Weights of a small transformer language model.
Size: width 256, 2 heads of 128, MLP 704 GeGLU, vocabulary 730, 6.62M parameters.
Architecture: rotary positions, no biases in attention or MLP.
Each number is 128 + 24 x the weight over its row's rms, rounded and kept within 0 to 255. Layers, rows and columns count from 0. The size above them is the row's rms in percent of the matrix's.

# layer 2 MLP up, 704x256, rms 0.0518, rows 590-596, columns 64-127
size [102  94  94 102 102  86 101]
[[114 138 130 137 153 132 107  91 130 113 143 110 124 157 136  93 151 117 105 112 124 106  81 127 107 114 162  84  97  92 146  95 148 122 126 103 125 156 114 180 124 140 109 113 100 133 120 110  72  88 102 147 124 153 116 151 113  91 146 167 148  96 123 139]
 [152 114  98  99  89 111 141 132 127  75 109 113 147 126 103  91  75 119 128 149 108 125 124 149 113 162  74 118  96 147 118  80 113 117 147 155 124 141 129 144 138  64 159 141 167 115 150 114 138 136 144 165 116 116 130 112 146  94 124 113  91 163 144 136]
 [151 115  93 120  85 115 102 115 140 147 163 141 127 148 133 115  95 157 117 169 168 164 114 114 113 145  91  87 149 112  62 141 121  88 109 144 119 125 158 152 106 129 139 136 170 153 146 147 154  96 109  87 121 118 102 130 134 127 163 117 152 112 132 134]
 [ 84 115 122 166 179 114 146 135 125 113 111 114 132 137 125 155 153  96 133 171  89 146 134  89 149 128 140 112 109 149 177 172 111 138 161 124 120 102  96 118 146 155  74  87 174 142  87 147 109  99 108 111  95 129 107 178 138  87 119 154 117 150 109 108]
 [127  88 113 117 149  92 105 117 132 145 111 149 144 155 152  79 145 163  96 114  93 124 156 157 144 116  99 167 138 144 130 140 146 104 160 136 129 129 157 166 143 169 159 107 129 115 133  92 135 116 123 146  83 130 134  95 107 117 159 147 118 165 120 123]
 [121 152 109 123 155 196 138 111 119 133 137 152 126 178 122 155 123 126 151 152 106 100  88 143 187 151 123 145 106 149 101 130 163 130 133 115 158 167 127 169 165 132 160 130 154 125  90 114 124 148 145 103 145 136 128 144 151 135 116 125 116 182 115 148]
 [160 138 140 102 152 152  81 137 138 136 102 143 128 156 121 127 132 119  98 146 102  98 129 125  96 144  97 100 147 120 169 163 140 102 123 102 138 173 106 123 120 132 132 138 148 115 100 130  90  85 105 146 125 116 156 132 158 152 125 156 130 136 163 151]]
# layer 2 MLP down (transposed), 704x256, rms 0.0487, rows 590-596, columns 64-127
size [ 96  90  99 101 103  91  95]
[[147 113 112 131 126 150 139 137 115 150 117 135 127 124 124 120 112 154 144 145 105 163 144 136 141 183 108 189 131 129 144 123  83 154 102 143 168 109 114  92 152  70 142 142  87  99  91 142 144 149 109 139 134 166 111 127 145 151 106  88 125 139 110 143]
 [143 148 165 131 143 136  90 154 115 131 146 100 102 114 149 170 149 168 145 153 155 136 140 100 147 133 159 139 137 162 116 147 116 113 156 106 112  97  61 142  90 179 106 106 101 126  73 129 140 114 117 107 140 140 138 124 174 167 191 128 138  71 125 127]
 [127  99 142  85 145  96 170 114  73 143 133 114 115 122  90 142 130 135 126 125 100 116  95 150 154 154 134 144 152  99 149 110 123 130 100 126 157 105 163 120  75 133 179 113 105 127  85 146 111 110 127 133  91 118 165 134 135 103 128 149 102 162 156 133]
 [145 152 111 128 128 119 134 128 126 134  97 125 150  83 111 130 121 129 144 128 134  96 104 146 163 125 136 159 115 113 111  94 166 143 109 146  87  97 154 115 122  99 138 151  97 117 115  99 107 116 137 155 119 159 151 116 114 124 136  83 157 141  95 124]
 [112 110 129 116 145 117 147 109  90 135 183 161 119 135 108 146 159 130 157 146 113 145 118 135 125 127 160 128 129 130 131 130 121 146 116 143 138 106 134 135 152 133 121 138  84 181 180 113 111 118 163 135 168 166 126 142 136 123 120  92 143  93 127 130]
 [102 134 102 115 102 130 147 110 138 148 107 130 127 109 134 135 175 134 121 111 119 189 106 110 161 127 146 119 122 154 139 164 132 113 103 143 129 105 130 108 142 136 127 128  91 119 124 132 122 108 117 128  88 142 113 144 155 141 136 125 136 122 113 111]
 [115 118 148 169 169 103 154 122 117 116 127 132 114 132  99 101 142 134 144 112 122 171  84 135 137 140 133 155 109 120  88 115 129 165 138 109 143 121 135 138 138 109 127 130  88 149 125 127 211 166 148 129 154 129 108 118 128 142 130 118 119 143 103 109]]
# layer 2 MLP gate, 704x256, rms 0.0518, rows 591-597, columns 64-127
size [ 92  94 102 100  96 107  94]
[[117 140 133 118 148 105 127 132 130  80 154 117 139 166 140 127 122 135 116 122 157 146 115 154 112 162 174 148 172 101 149 199 120 122 135 123  98 119 116  74 134 127 114 119 111 136 120 140 174 152  89 122  80 156  90 125 137 113 109 146 143 121 132  99]
 [127 130 161 183 135 160 141 175 153 155  97 180 135 143 138  89 144  94 149  98 164  85 157 115 116 133 151 132 115 101 173 159 116  94 135 111 155 148 112 125 123 139 156 143 132 158 134  88 136 136 114 146 158  97 120 114 135 140 162  76 120 128 171 134]
 [106 132  80 130 112 158 129 125 112 124  74 108 158 131 140 185 122 137  92 129  69  96 173 126 110 154 119 101 127 136 152 135 159 117 106 147 138 123 127 135  97 126  99 124 146 156 104 137  88 132 127 178  82 108  97 145 113 116 107  88 131 179 127 113]
 [ 82 106 164 145 100 152 179  91  94 141 145 132 136 135 143 126 140  97 164 108 131 139 173 118 146 116 115 150 153 134 126 139 125 159 141 101 105 109 104  95 118 125 181 129 115  86 118 122 165 117 154 139 144 138  76 145  99  86 115 117 123  69 148 146]
 [105 163  98 138 155 197 130 134 132 133 143 157 144 158 169 139 119 116 168 147 124  83  71 137 160 109 111 129 114 114 121 103 151 145 137 133 156 166 123 188 123 143 130 132 180 120 118 135 118 175 112  96 157 154 141 134 134 116 133 132 111 178 111 130]
 [ 95 160 178 141 101 131 163 127 165 140 113  96 140 106  94 118 152 129  92 109 141 152  88 126  96 152 122 109 117 142 104 152 171 137 141 131 152 103 122 114 139 145  98 124 107 156 150  97 104 168 160 124 129 117 142  89 123 178 106 119 154  93 158 178]
 [126 130 126 127 137 125 176 149 134 134 144 114 137 151 111 136 112 123 129 125 122 151 112 117 116 139 104 153  96 127 124  94 119 144  92 133 110 100  95 179 108 114 101 128  99 128 112 111 119  96 118 104 127 120 176 123 130 142 146 116 113 132  92 111]]